Weights of a small GPT-style language model, trained from scratch on English Wikipedia: LayerNorm after each residual sum.
Each number is 500 + 40 x the weight over its row's rms, rounded and kept within 0 to 999. Layers, rows and columns count from 0. Numbers have three digits each. The size before them is the row's rms in percent of the matrix's.

# up: layer 8 MLP up, 3072x768, rms 0.027, rows 2334-2386, columns 256-383
# down: layer 8 MLP down (transposed), 3072x768, rms 0.0255, rows 2334-2385, columns 256-383
up2334 104:516473462484427554530458570439514509521464410495489376523470496496446503529482475454496505503451487487547500499530478493535498518484454529541478512404514517509466493453465481481537413450485495474442536521469489463507491517485506482504496487557564527506564510470533544464557483514463477483468546470529483463521515534542388506624451499496481557479496508447509514512524534520550510461487
down2334 103:473504496562537405572559390503496527522528542500530475522473542482441503463501539468493466532469475499486429481523476445579537533477503538592463506555548443449415496508492535534473497492576453466471494511574572511449557526534614421461485442416502552458542481556433494542496454444535476520476514523464467475543480515460468501588547549504520532494483519559535461446519590494528499559544
up2335 097:446425474486543530455454499444523462565488516519496521543526464544541524505462541502445500533433525552459470509460524518502463542460556465419473509490478487477541582554460448480453549475487476485473497516506498509550478520491488463466459469500566539527462477524480551547547460447454517537484432478564515460527522517527501498498508528589479475529590512524503482487554477496506473536437
down2335 096:518515535500473523482413590494549500631578547508484506447387464500512535476535442503462441468496511551507497488566501459550512528523477458481570554476437433573478452523491507498487481474451477495477460496594513501486415406519469511486450553529518457438452480565456530494542498545534519537539506504509561554530501526567537514496507484485451572505504582544536464467558509492447496541528
up2336 094:551450477524459531558528534527557456503539440544456520550466533565484492452532480540540486475506477536575487514447548593470474482490463529546468477483511511510551503501502540484521524503452476508429507500576444473539509512514483477506507484492437477489519515449456529487542455578508577538490483585411555513513484471563519445513471512452489479549552517505502529486484515542450448515539
down2336 092:468506488452563457524472431477464489536471511511519515447508439578463463566502478508501465487494423559630483414477556486478477469428500507474587554509502506505412526475528474463577442484578535524495520453546436547496533454576480484458464481442515562464504456414441489504459570539410486593507587517488517452505480529557490489500508416452549461560500525485534491478587453520507447486546
up2337 098:472504472442518472514539507550529431516530557507558507487497536482562536420502567583553507451545489508471512494439450423421509495489487546535510508574579472557562615505524520480538495566535513485518475466503487531511466492516524543495492510551559418498490480519468420540455494512501483515480581497496610487494485599533535545478456500493490526446529509480574447531481486492510515510444
down2337 097:541470606508492595479520534481509552529458503435489448576560500537452558473527417440477426506516467507539524517536545491547527533478502464472587498486433518511467407451461572443491459457507468504458516528419518506548503551457456500412534417454576491449482531509437490463500517474505521563508531495487464541457564514515475437545502481513531439463537504483504495524566538547525546467537
up2338 101:498470514461522482642592535465532499461571500508519552489529578511541498551496472474536557465447497527458478500465455433493506469477494515594513555462507453444463492519509510480489558466425511520497525465506571468527556499534513541503514529467514478475436544540561551443520484471486489483507504426517550437485463508477459484466546475490521521583491458404511512486559489491513512465544
down2338 100:497537566534571497461472514466579483424486421504565428552464537515430464506483507495539522574492523558505471472454485434467511526568504508576483469509578512489557471448490534503509470469454527496505583484439511500446490447558531476452514491562561568502485515478510477457539492483503530525472455523518465445539523506503502503523474589505501475541536537522495412479499506522544559527419
up2339 100:499522542497454457486533457531478488572452505502574444536409476508493513512536490526449503514556468532572583484559524452477452474568472459483544481533554536489458512576503472442498472525512552495490462564556576511436501511470444473504498504506507563509489531507541509529520470524536465450428505502448572571506481496543463445490451578505456477453581530460457496516527558542567536474518
down2339 098:484506491409537440534524513476545517551427528459449542509468418460475542463507543505507545521502505563548567522500543504588465568512522492463556494466442559531562454495539482520484492549470448484504496497442463512522553439529503481554482387493505538482488429473478484494448495513493481487472411557549430474447431522520501475505467548538454475527452491490488529463498447521549513488487
up2340 106:478503553439430498542543553558489468482515522456495506447443499440452478490497516392452508531467463474534477472465578504480530533518485500474439524463450472537462480498483462500460543556521462542504491483439522491503492487456530497496506497550558528500561451469525537453475503520502467513503509552476476494542470471434490430528460506517482561586544600573559517536522504513493549519539
down2340 102:451498453502456566504532566523447477462471503492560496527454611497451511531560494493505496520500456548483500517445503502488491484555491483466506467514463502541530545566482478475476538457543509502503475458491611484499510456501566506517555500476539473481466499509495454461499481557499412533540422504519504483500488550507509492502443559478506503589570476562510440528468464542449554532523
up2341 101:480471507580493364496498468538500533490543504550508472464479455420532492527604562518551596564519534524591485502473481558508613563435476525525529579483582503455535518433483469499570438477512521439436490552499493576489452485520516512489460539564562556485450472510589537491487504485453599489441503455506549526463500452481560492481500420466468519474456516466517475449558479485484395561485
down2341 099:456433479508505437496477467517493564492584514533499505470529530483474466577512472495583538512524540522532486527553460483529502517541570434494507497541488452513506515483503562522587507467518479490404490521478476515504552506492511483544538454506455587411538539516537555420469560539520482443445507483517471448456508550520490448566496585572494455490496540581533464454431471434459499413489
up2342 103:478459591439585486453503454528612554534474500518447537495462446520493556465621520496470509513475569479570429418502493500533483522559477454463550544514440414490544429459455514523421500532498466549459558470439560443501527496521470508553458559488546518448526550519534505535584513479562561485503477454501463512459484506464448485418511492514457446490527561532481504518568467416549530445499
down2342 100:433529493571461577499507453471505494484493544502491443514553539468520477543449493519522501528474504482510481524503529520533522462500492500542532486512475494501465488502517513492482529472480448542472503466471507410526503493477497515431455507539585487504507456593492511509471430431544581462461453432507551566510594528446470545498562485521555592527491451440502510548538451509463494464505
up2343 100:484484478587510450535432528510486514436450485475555511482506544470496511503503475523527592518536526497451491525456506526535554456499456441499527542513491503430523478466469482564572455472475460502551487548532473483479480511556489500477431505475417562501513543540497553577504463516507531471546520448542498548481492491529595505463438479501469539462445477516560521529458494532467462479435
down2343 097:402464528468466479526602578549508512566502497486466512469490482522514502476542526474497502498493445471521482483445466450501486519474454527458511453493552518538458513485504506443543533441473450456489533434497466492515545471494532528474477532507507482462512465476481571532502519526513467573515501509478459553420482538485503442515510481499509505493508458524508416528512493516456522488506
up2344 100:482505528569464555533483482518524543513502418460530468466468515456537542527508467494441515533518476569433464520532559506612492516509421531523455472478489506416522501502498485533502487533546523474441480537518517449528512524475479520459467546482622554531502524546506525516501488559447478441436531625508491520511556470455466515476545500515523511529513473468490515542502543557523424463455
down2344 099:427479546527457517509483520469506454478513419500488503499556504527458456518486563498573538571473581512460462532458478523496558575422502503576450450551438467525468489524525543536531567494551455549530518479419452495433491470445509496561529484570471532505459479490496552441515485511521497452490480546476534442431584470568516423511530524512565474528518566424529526483563472535448568542536
up2345 102:465439466510471489498502525539550446478581500501516549469517455524448459530410528562520414537532446536519474483494610454461531431565555484501511469553571510564542450491485523468508473459454366459508454489595508531581508449543515536598458520461496572504494513509486510476501481479535531486525527462487454503503531451483474524463480555524488519447432523407545500554564467515596517506470
down2345 102:478510580496530466498470527486535549496488507501500525423517524494505442506562498541503494475450537508436502525513496430561449492555505478563564473614488532465497442501518422461502566428564490515507480495472468520500470487483510504498491433462492519478469459586507473463489445457456515535553565534485517473571470592470425508446477510590521563517481399471552500474465479484519479505458
up2346 097:494465474470492470531470524507510473501575445436499454539516511518536525478476510461533515560541472465503566539574540446457474506439548509575483499470530503555380481518452489540476471587472505493449475500435492546589475439548510493451499519515454446527516532595500567572563502539496524531613497504463422552459425453605465543447459494548469438480561481468488532465479452458487480537531
down2346 097:494503494569455498438447533522467514532571513453458462456433521542524441504471513524447473620484486492452429517565484503434569513533514579512474519508500492518556456546479565515490496529484511521551520401444515492503460538515491484482556588516529442460525452495497517526530460518507536546548463503481495517503543526567465479543507465486494488484441541508505512468531431476546483458478
up2347 099:511490476487570497481469503491506484469492548450457523442498509546435510487528459514530519448501445481529490422484544525533474531471504509526479509480533446467534504478519480514517473475501541543559515499540495435575448525528475564457530453516516545469527523438547498459498540488466470483600533499473465484523575511555509542527468486575541565507543490391580451520576511475490489469497
down2347 101:516494564531487437510576460542512484481604402469463541593496409475493555490446470538517479563482498533484471487498470515543461517454469528520529532447530437469527484537545427489537428429485499492506493533460546537568524560500544391493548511523535346449482489497527518492445458415522466495546485485551557511514465507456507524514547523458505475534444513525549486448431497542526482532511
up2348 097:439434517496473499552429463507524507496481559511476565465505470530487550579533501524489552587577483508418529446543518515511466494469440471483531523451535455449466520558493468554438457567551467456517527450431569450499508460480494476463528466512505525433500462487511523571526500520477484449480424462532548450471504455488502470467457472433466545492466576488512496465536489523500478472395
down2348 099:491482542511493563430562478455517455530455511445541509614516528522473477464481523558581540469525442503475512449490487550554459504550522512537481507494520529476422537485413420452549587499467446511484477610513458523493482540412556465484483467547504535417538479479500462440534497507500516478485505491467465527467448499463498584505515541447488491515510551516530566533481522500461452535517
up2349 095:569524483432567481501511388488468537470590422540515553506509444426480486453516537482462547518430456559504551408443548488472587496417465520556517588536435467513536422604508488520476486536552456592437515499558474520457500497461463572496472486522462518507541483504465466480403548500543510578518489544515548544509478453452488507491493474567459493517550524503479497465535465520477457555488
down2349 090:514549503502616473500525416538415526530527438504481458476431573519447488481511545535460537493572491456479548489500522490529506476512501543493556463556561523551556527457450516521558545456505544513594537544501458454485485481494487498473439437517524545515466497498453443519464512574451504452459461529472502486498501458567534482519456483563564514525556523514574496549522500536532531510398
up2350 096:548457455474480472376539522540485415512496494462466485523525475504459497473523568570463609441443457500470462498503467499488485468507480505517562497421516424509538502464516477512504444585528538512513521494485498490494550491519536556444522431556571523463501406525543467507489509448514472521467547499562511517540471420527463507443446457534482489509498479502557528491505490544521573505484
down2350 102:564557517484438443530592526475545474514533490483477502489504475533521511481515519507566461436531465459486496441534508552419486517507503489466475413489481516535502581540461489504496520457481554565480536591529491534450520468488520479489492453462476567510538492588502527516568541516488541528482518424461555447474569487505481452479453454578412533570487510515564470444513514542520477536432
up2351 103:554499500503432407465485500509543544513518545443539501524478478438458534470446524489511572485562516580537460465492433508552471556524498408549490434488503523494521443516564508455625557486489483485513507514527550482546477576465478552500487578485567490475541427421469538474417547461533575475501556506509524517489516456495483483504551450472452533420408543516517515444452532528558531529508
down2351 102:532531445467470495452474559466436589506504425481486519486511545397546537558502449514576473487528560501508552456515479517466449476545494452494494457563531510528451465556533518532477575460522493542532514438533455470474468448511479454519536474500516487548563541524478500470489503500580503462512448511522473463507528458536543430479551534478562521448534516510479512479509506486509492401555
up2352 103:448525548510502474510484485517457485526546542536508557527456467501531433518490463481585548551391526472517510566554463474424505467489479508458449466580572534498487511529529509496520505483508501549476456460474506531439458515479563439564518526489502541457535491610482468485571422500530474495507529509485536520536466517468544433485518505464457434467403466547532497467436456501517494479505
down2352 103:420538451496513493520549535537457426466539520472546568457572481516513418392500453444474541490438523474509483490476514535510463485448496504544541500433484566491534488532464538531450486603537532462471422577435521523541500546442413414517440462489506521465565532432511491475511475545501570518466437522540488494485550549506488497492504452546520482527528496468489553473542517475553486443478
up2353 099:523499521550432468506497520523565536562480512511567531550447467426514447490448520515445509425517458481472518492527523496524560487470506494521452514593490444429530492429494501455565530445473494484486400495488470545459523558473460514402495447468485568509466541489502447427514518465487616530452514568495587537496510452448493533492565468451520554487574537511507505486525475475541496446460
down2353 100:517529469530586505453505448430520530463466506461475449470457562554592502485587484542454478483477472461511486493490501483498505551512484502557470519406476581484463505475548458496550506521527506498485527518535454497474519458506454498479517483497458510523531416576472534487522436506511530465497506467533468535449536456559449469462563451524504492446450512493445471492530497523579487518532
up2354 096:470464465559510540589488550499506536537459537457477461472467520467566503515480583471445550586464493478489430576465506479490526489490532454509536485485510508456477454507466432481524499492471550533437507526535500467539498469565497488526485506538524468483509501483514542472533498474469536503462504540480478445486549466512527475518625494479478489452484479498522503494524463519567476439504
down2354 095:462546446539482504507532417518497532531532493470474611528485502507499574505495477524537512466535466491519600500534539477481499575518586492438503534531528488535478499477405435571486480532432496544480455473524448512534458518561483503512476463429526501516480489459506477545494517478517429505547510466419548474438436496494448493503629469527479441508475543611420487584487495501552514434487
up2355 105:497423562502472511408566469474489544489476528492568508461507512488467487554495556484509458511408514573433515496500478463517461463505483531458514433547474513418499546535506512435521536576536446519505520470493484537449561476509486534535532476470506552484475517531510482490495521480529476528492509549443555529526482488524471495482503459481521482476478480567483495462489494535538497546508
down2355 110:457374482495548518535505518437513500478516477498507534520551487443470494479451482460522496550526521539581454426459471478505532521540460551515507498520501484505516513474412529532568588543528487527497415462538479498538461521497536580427480489568514582501457554525561494443512494502515511536552451546494518462442509540485467514503524516475461512479503521565500512544477450523489500478545
up2356 099:460492449475535510516521532496510499457587452481473498547504479452569507491542496458507495453500558538484475487521520466512520538538461449490550489471455554471545456503521494503473527586536489522452548432476538556529445537551446507429452603444479508513503537546608512500472524536447525539533478501570410562492519486457527458529512421536465475467555517460441490471524513516556477499527
down2356 103:422564553558524506514551534466581507435468442474508472502500505572494419467512534518493556540475442430488491552505445531441563513523455541517444434523461518542516578542498461502503467462511458571503542479460507501470506475536476535594541428537560467501525491467478458555533501451451475574451481559497467508492459486586499501490436552558469496511535528518465530436453545450525428481465
up2357 101:519515520506574485539464449477555501467493463544454480465404502452465546463500489518421514558519503447428486530569458447522489493536505508582502479548459566447489462522481518515552586468491486505542468454553570472501481558481511498516569488478501461571472386481484439490507494494489512501495478512493481568461531500567501478469524520498456496428482543506470538443523546511540521480556
down2357 104:503508571457493473550468556454518532429524482528461453476589534619513521482566491437452533445477502469442453560492488497500500472450515510517542550492519576537502503459445500535457523455479546465492526508497540588449530470526478548455605471428421435577481464471519487459511537538459550459522560504555523507491518551494563528491437586516499479462542454537482507462488447521507552514509
up2358 102:493444499469502459518457549541515441415463584500443490496539543498509460564483574527505470479489526551528526470499528494454440487473443409495500458560489466496497449518555504517565551509503509485559477575404460401533524554498524549572538497508458502487508441472512627561490505480500490489470439495487471556524536452497493515499574503457506451456539490454505510511520511463484548542499
down2358 103:443492510439464518497502477438540535570457496457521463440488502511570541539534465508461484485461489530519435505470468555518473526518535494475524566551473502490525437540508582544500460515522579583479479439544539450493451440478503523394474542503504567534541511492476453529475463556471524472507454492546523518492426494522489475510444460423507552536517473493584502506506502604477456524516
up2359 103:492500415496464494456509485519498458506498507438455428452494453558570443489571538492489486558456465526454490445457513482523475494481498552457553475472620469489443455468489508468590473526495487533517494526448514494541485501488497506432473517454464456546449549508485570472509458445543519439463536490504484491467568510508501503533551533484519430387511492509497479486516520541547464567476
down2359 105:425489522524582424457474468444475528489485479422438540480417458462533460528551531528498464510466541515518481460549485483507576535483525437535501478475508461442550541509535552504519467462507507495529508475495548524496528480462485470518575517601467471486560490588495510528535489481515522541500508551526502564575498520572517487470523445523445515393504534533503490480570568502476486435454
up2360 106:532568492549466567576486519535562525467509463528470417529516470496507538573455460481554456483478491486498557451484546509400505475453570541510524541606539455538426478481475505546554574498514440544446505523546445474502482545543491489547487491498565497499541505481536544416503479519514487555531589513444426474498579477406546447463454471455506425530432472561450524457516467516529435444497
down2360 107:459463428476438500537472497502488482553482481468521476492518525483401486566453528518482495570535456489529574561546557477478475421500481473466557516496552466470543606441469516479594569456434527526498472486503491489575521496542539441548484485503481508504568481471478536478518493536463475524588550496533461505473551469533517519531454425558486535527545528480487446459462532424500469496450
up2361 100:457467539501439464412517471497532504508542429487443508513524504537486468540524509528484534454508446512468506556561497461517517499519481549534493465501514516493486453495493539515462492470557526470565510500565469518483486451484526448537463549539530407424502548429484455420457616570522479462478457514538499494532465538480516548486481531476502553519432533484487505500498558600509480479435
down2361 099:506463447463486416540436559474511490484485542504530523531518471469481543462563483402472495507446487426491498506522506535520517468590566533482512543526489497551455388442506475416532551398496440539527487519517518518498546524470525524466591492465490453469534502510557472497517521501484500504611527506463496423449437483492521541451519476535620557506536488514500458474423484496469515492455
up2362 100:504519526531577525546480509485487537497539393522472493516466475573479527413458443500479505478471549527449472489494443490509443472537491457572544476551479469524420449462500458499484501555507528537530532471521540501464549568480516557534492520466479474455473515387520392453456488522479431514588548509495470514541562529428473433507497491502444458521490475567448461536421492516493549505544
down2362 101:515509436499506464522456550528531585510498469534495494441468500437494435572498465472505561459478500474503472486546490579527488536475438483592545547454522479534464490472470471469526442473495494503435507478495537465531537511498512540442545503470543573538434533511501515519549495486482491562497537497480548587556414492495463478476465584518451467464434438437454479530497513442427488482448
up2363 095:496566514470550481469443476536488529500453560489545484559483478562471520511462480503542498469560539484465526578548540526477481475435482512524611521456470552467454552505480488492481469525407471569473471531441487540457512497485527553530446487497452559516504468533535571510517529455535467494568467514525468465495489480432444477517531490515525483469498469519556477470448481524491466581457
down2363 095:450491524502522499476532448569458501511439450438530477508540549517581471518507522463529529513434509444528460541471458504544509446459450519505442468431499553503529517492422515440550545497468500446417494503572487422525561419455483494461486503432520497385557580502504487465517555501503462563554512472533445457555511507464443469460518489575519522502547533453543515505496480518464542526514
up2364 096:437497494563608520478453536465537457509458408518433528520483567487517474535490518484456511514475376451517486509487529576539498434566526478581480491573469541417459459505464487520541547390533485563478477536439588490452509553536459559538499479580526509484490496505538499470473489520396470499550526459500543494428451498460551537535551528511498513535523552494465480522535496480453472501495
down2364 102:486571512539449454438500586494520484509593484546481518479488517452483542496446514507505534445454513501553569476451503469467499503472576386404469478546473502561506476527462488550553468491459539526567516541475523515488472433522528470491531469534468468523511427521510493513540548597527530434490412526465462507532521544499487456460455476471431504477515567525534547427583428445512452379504
up2365 104:433472501583532495597453506505524518530455511559501499455461487547509538484482482509494498490525567587515465455504534496427484379439491479510504516436577478436470571493535504506523506491475545532512475482501561487523561433566539540484474542477522495441568483522507537596498488471568553545501531512461496434488560517488517412565455548500464513485486527512468488453459528532481460502501
down2365 107:559512477469503487572476531524569547505533475503514526546484494532589547487546512541494510491517532460517436546420460478420456404504413502502503552472525533499532569532507519479562533547436473528502431514473479480555553436464535424572506554499488480418570490486397505443470459472421514533499452474505459464548467479593476482426495487453530523535475437493492483506484476548582500531450
up2366 101:507453546478506463474467487470554482498563534491459527456496482559529502534467527450466504507561484465459463496522508507567441589473525491447567582432574488594508462560538557507410494616415461494519542493461474504475572560520480541489479489537477458469541511486557506524522490502457501456585613541457413466466582486489419496432508416515436491489521507468530537561487520494577562482593
down2366 098:532465496439469560514479509465519493458511478518513541494462489514538468429527417476452421467436542524539513575446552505453470448482570519449426525503463581514482536482503452496512496450463535493580455540516598519468523505542462485470549562494590422524542476510416485505544517478523540558488521473511548512475503458434451529447487520450574537498475563495500543496524438495499475533439
up2367 101:442522493490537520536499571510477534497489463559504481541569513512500474443539439515548506485586476455506526548494467504501431502563497528518504483458546419493447424493473509489513494442501454528542574419535469479539451482508493462489447522471459493429494520469519546501626503490514473568473430537491496491406480484544500540502476448532520510521505533526551516588510495467536542498560
down2367 100:514547457508486539429493461476391487503458575582494494517499554550489492529480430528471473491501514535441469456485469483543541506524485450521520474475545498513519554489506531450510524539442532477488553560523542434505454510524514444488541469487539488498528477418463469480419531622509504464573483524448517556473518472440530432399431443504464527502456491617531500493547486463528535465508
up2368 102:485451511519514472561503457492556468580570412568557494530524524551517488441466570529521475494577509476491522488477408527479520496471481530497511535457482515370552504489567504456413503466493483460523566425508490528513410482488509527489455470558401560488464505589435594529503621506476497463574472464506449482498476459483530512484515491492477569461482506471513578424506453556488481530439
down2368 100:565492565509476504515485515416536551514529515488482484565476505484495502559519475445443463445535436505467524508496524556501475483438493542517442542434491543458470582427457510557505525505489517462491430548511543496505486491590486506442475502545535475576492524477483470498516462513449501553513602499479508533419521450489445513429520474576480532484473441446532584454502527429497484567523
up2369 098:533529527542516521467493442469623495521530404494394509485490533469479522497505447512522540484513457516491506471511610529493509500522526554458473516517570476524491538467497522471426514458490504462467503502489485481493485490518540528517479461468470514462516510452501462517495469505466495521476418555522483528453510468489525459491511550557568568479458475495557456521528496527519513565545
down2369 098:421475563528526468483483514525448554516431458478540531494484484419519441471539498385546469487473525461465479468481494409530487506460454511516561490497467480450488511555538442539545487476530503528479525467494527581524463542573445572497474493455444463486521442483482544587444524480545504528481501590514493474518509498535442489420466469484478469560552486537498567536535520512464456475451
up2370 099:499519455525403498508484519502482497480510532505579497518500487490482539475522551429466513504535499437508535451517477445532536537509452543490589493500526546547470429481511536442508600427468461513568462493481539499493540486484558463529490415552477470531492527532495511398458494467420435439490458411491488417451550452472502526548541492506549555480416531390488498492499519488473506513406
down2370 095:514511456598439478490501437518510511481564422525532512496503533530487479475506551491455388524504484495552544552499482547514483492527506506521476597540511452481481585562537500514480499436495447523481458475469525525430456510481507529419510422497539488542531550478522511535482468428480532476469462554485410536523455470532407525524546549455540501512457485438549486491576481457554507497504
up2371 102:524555540516468535460437490516465545497433509508430584551435550484463415481490462457479458487561456493508499540557500424472519483420535544501533567507473432447468523578470499486483480478502514546505510580488503507550507498507552568512549538505562575550430403440538510508526526457509481518548537415567494502508516541562510525518499519487464540486467517508501525466536527511450417561514
down2371 103:524447411461529526534447553504490500502524607507510532555519462513462477498498542546518547448594512521449470508446542577543453531529491464510455570502570515520497490548494467482522488512443487527484511470517509516558460453590488501485544550514443515495520485588483519468423463539491479436448544469531524526537483543484488513509508447505526518475516500535476477538506589498487453471529
up2372 101:513452444486452534557483430440548517468464445482463466513451456460505462504482510507507439489554510473520489470527523575540480517574554484486438525516471550537462494494504511547464501503521552556504406459532448443463469444516489531543556535477540493525477501503524528525506489451496480535518494474546541506505532579439548476409506469479511493517490550453539547517483518577503472476545
down2372 099:437471505594549495501512549511544541503495428442568512507518536493467538488553524440500473531537542465463540512498429538546493466520502459528496436515569493491448470521514475554537490510471449502543489514452450482503499500530527485519466447527455516547568502530484434556535502494518467549576442501607508537536496478503496457483562451405481567481533502554479461477450503487585461537548
up2373 104:438507480510553484546514551480458443472527504503453500478486540481481518496518487461531503536507521587520398527494521535468513565546520520485525475540490500510537468468488536479445513466506544519441428491561511503555500510521514512536456446503527537484437445476497530530526495489520484482510512528514499480523502524532481452518493570441503499523510495527470545449497436547526427497568
down2373 100:526509496431549516514512431513495537500471450502579523542541489485520422448536519476489506502499552544454506534480537528476555534491520468499482458458599437482492406527470469517477459511496434469461560481562498448540509524543582504468481543523520467487457499529473522515510494586511467440432473590514517503398605479520502522461547526463488502518536449473594478493495465590500521468511
up2374 098:514512515469580534505480521489529436506475530529441529579499514531499527486420496554435444428482427506449537477443528415501527526529577484514487515454495560483479454419528471522565481474526586583490494458494486511500527512537528508479535503523543543460426545430510499502531536495469458445481545436543491484429481546512546554506420461519474483527468472551435500505484502496568485490553
down2374 103:509531516465516498451503535432559473515483497459528510553466511444478555546512466530440471494437513477505496551602495532528453521510492467465484476517475456526425539436511457551478462470429494472493499508489508516534539526499515475569514427542478479463558515409562520519449417500546552476551533533602488479467480518536527493557533503445525543513524449470544616537493515525514532478509
up2375 095:445487452520505533504513451512463535575468475545522463551570430503471476517474511503464528552534458495511470538511472557516493490508523591525481473474541439482561528495524519480544489515482518521509483462493489565452506532531453513482527462499475579441557532527483539410435507504502432524443554532490505518453525553537426497453545487480477478484443487496528556523449467532586540413498
down2375 094:506512526514564519487551453510481499553519489511478476474555529487519485428405506506488515483496504509518536535518527519479529479486547504447500503516494545501539542571515525553441568490491461496561474519534518502515480555518576486460531454499540457441526550555535454523460449457535468584511618473483461447442494471571470450550559473537471533440510525507512436492494482493548447515540
up2376 103:534597524493479455485527542543504487521534458469433584490485466593480445457545521456504493541508450512523526523554476459467471453492514483485443516547509509484538557514519466509514488602479505500614581512495510599465509419521512410408539571507483525494454524558529539428469491520557456483595515517482523467527543456448495497501580485554497520536486550538479454524490443509526499507517
down2376 104:525508495508479398544429458504580454451463518535425514476474474559474467461438467511494428529505495515381484489535407582493423573575536467534507532478519549469523501472450499581542491511514493458518534554508491551501500456450483480426526518522539447496506491531537503555466529540438525488587458489584571475462480507530492540501506602564537465498446525462521514522505506485588537467499
up2377 107:462516510511588489482463499516453426533554553496542421536488531594481462511537508477529507473497490415454497546479443581545473499478497454483470544504566552462516529443492504559527491484511497558533450507418456492491542501405527472468492472528561500502486470571494517471436503466548473532522496521487479544529499458450494507547429609483513565477472512484492568493520446468403518494479
down2377 109:526538440487525479469500514522512481514464546444541525452519539581543409553442534525480454444489535544519487538421462512468465446526518465514518447530528505500553579537554514459505454437481495512589472503535593517520545561444549551458551581508492421457498504520461534516413515479573466519530367541427446527553549457476529520516513487566555477439455519494498527494470483542504573506458
up2378 103:408505548555482482477552569482546488475523451485513511518528475486491576455469464518564552442455471516462414486527555509523476493502464550554503549504569533525481498491511510540526449398480519508591494563465486450516521509444523553555573523569533548484555466467587551491545552536463483443507428510546466510522457569470497462505481447468457541484447536464551580570530499502450428557454
down2378 105:549557446474472449525576489579473469518451495510536525458581569459498491521525445423484497442542547502522503541447475513545427506499485470428545535455464571505448541485519556461469479468480556508548481514462506397479454537490593496451478567562432494434520519515483454458515544536548394506438488537485515492459582550448416532472499518531497579512445549480463545479560489551482503510514
up2379 097:518479514455504464418469523491490440477500522484466532532564521546501500465514537594538533473465523521540490473511498432490544561462476433482459526561510444482510470513500542496461494462514450492494440488456447499444519480531467538535583423559509491508449425440479521479536527517556482529392507475606499544551469502507547546480537518643483497515486496522506608437529541454486483525494
down2379 095:498417469503476500518466501443488511478517577520545396529471515454510579429483517584524534468456441464550555543488457519501511537500598524547522470522434538456482572519548452469474507498487546466477427497471517461517500532478516579554528526479528500447517599485550533527497506551498496538533482512496482512618498535455478556501510494441552528540519478436529514498424550511477497414536
up2380 099:443482491553452467494554475536485473527556445487550486460522527549566547467511505453475554468480514466512431492509544445534491484505602488415528506439462516581432491490461505474469528518485450488473460526451568502510483495486481519484564492473440512516463477537464422418480537451493485521512531509546517509454514477495567484487453506471405524446481487524469430521543436463509419553535
down2380 104:492533509469480466535536541543425512505516524513447516540468512441501479487444474618519477530539508494534475502499459527547519503555508483555495424531497499537495488440507539561448495495555506494558544416420489480453514518481492521525496461482567530498536512495517492563476466522510568521533531510614508495529566526505471441566531506391473511522486527482487517565527518489479473592490
up2381 104:545406467451541481486502492560518477483489528528501492465489490586595423472481462524415464498502484500499453542459522485466525534479517464374600479514472558529562485482456491479519520459540473478527436454524542484536566497475513451442477544455532448421455477581434544544461576505468548471498539519406530522485483384436549569542512541506496471548501481480498471425533495520504496503575
down2381 102:475499386474476609467503468535520574517580482492472489577486408592422484509515467497502499478550484551539469581529470433596468469414510509514386465469472521547527524503508546470432453492487467438482559414586479519507453559548518443516467559512504482553465495429500415492469488452467483648502505531548573465489510541534483381517469435430529516490517496500539515562487529482534476518451
up2382 097:504473525590507480546445507500530518497532508437473421511490476560483467452518463474529489459478487553496461524503525529467384477509508518492458515490574478494549504455483563525550567474507492564527507500578560433425519561550568516552504482512562522483531465570489427527460495429478456494534540485469401523489463491524478409526503518523528493502468451477513472472517533510512475504469
down2382 098:511514547520569475542460540470495438463496559565528480489522500540427503525394564488510515463480546527540417475506479531467435493499586460519447485432477481527490456429506529485514462483532454520507558525455579558573464480500466512457536549539488509532472488530503535419579464537557514489523517450535491471546456555489506484488469504500538461534512499440459518529574525564577540501498
up2383 098:540479477521498452463474490422539453503437549478509446444405550530484459457493467453498485465496520496486568524529484480472443504490513559540488473473532469530466591494531442476540439509489528517425485557537534489483585425523467494523541515531477509404561508436481466501493490474471515496518463458507537509433499511511506499460502444520508577505546445514534434495503492421523568556520
down2383 091:513471410521468531560533522464487464566513474522422461486439527495535433455501491444495538548501488447483509452521467450490467531493428475512482508547519478500449548471447485512515483511492493487586483526492513527527456478442587549512487450548532492510509564529507512537447455505601469461556596507531454565506500434575504565526561512441474533538579489555468486494471480471461490510465
up2384 102:471534426460490539524419451467471515575469483497525522433494449469471451470460544499465491531552505547514465533485490500498417415549557491548463508539498503475552480504543498496485516477464479555459539449436466511507525472520483521495468491570504521467494551494558448472525488507470471487480522449452504564500580535453434515549539501537441513520566499500540572531449507466456497487593
down2384 096:485548524460461507526542547467520535459491531540495478448493470488432523444529509499416491540443509507485533553539552557456532490431504483506528456522524523535473497475497505424499587508498505478551592556401473529438487565509434516437513506468522459496480578446526476521458530532580509526445582442573534478492552465497493540458502576514548517478421509509399542540446545462445477465493
up2385 098:500514554465450496488485531487527483538458494535545494485546492533485564479467538491487472457470459479505482503458495565482445517475508442544490568525511532500442441527554481464493537482558507490510437555513477477441392558451543469478517524458540527526455502415500508471472522482561496550504511479421500483462581489530529559500483504459532511494448542513501459475460399494508494515506
down2385 103:495484560484480579476505495500458551493583545522447450521516498511440482477476437480460608526452516532486543529463500531567470494473453539469493563508530476524590479453511531509454465511518549489500428497501542564587517499500571433526446482516430468423481471470523499446516544553471492529431512518500466446568508476517493459533495490549512488507376569511522427484515569424547620429530
up2386 106:528479517470502467560527495375493521494558533498482554469539518441483456475550508474498480468465488476467528484511489502587490466472550487511511503481475580421513468485544474530476476475536500478465552544486495475538490465500498479471474467432491488454519581416548542497484550542415519584557538507481519485516521490462462552509466394518494518451514567519490489477546480542503477513511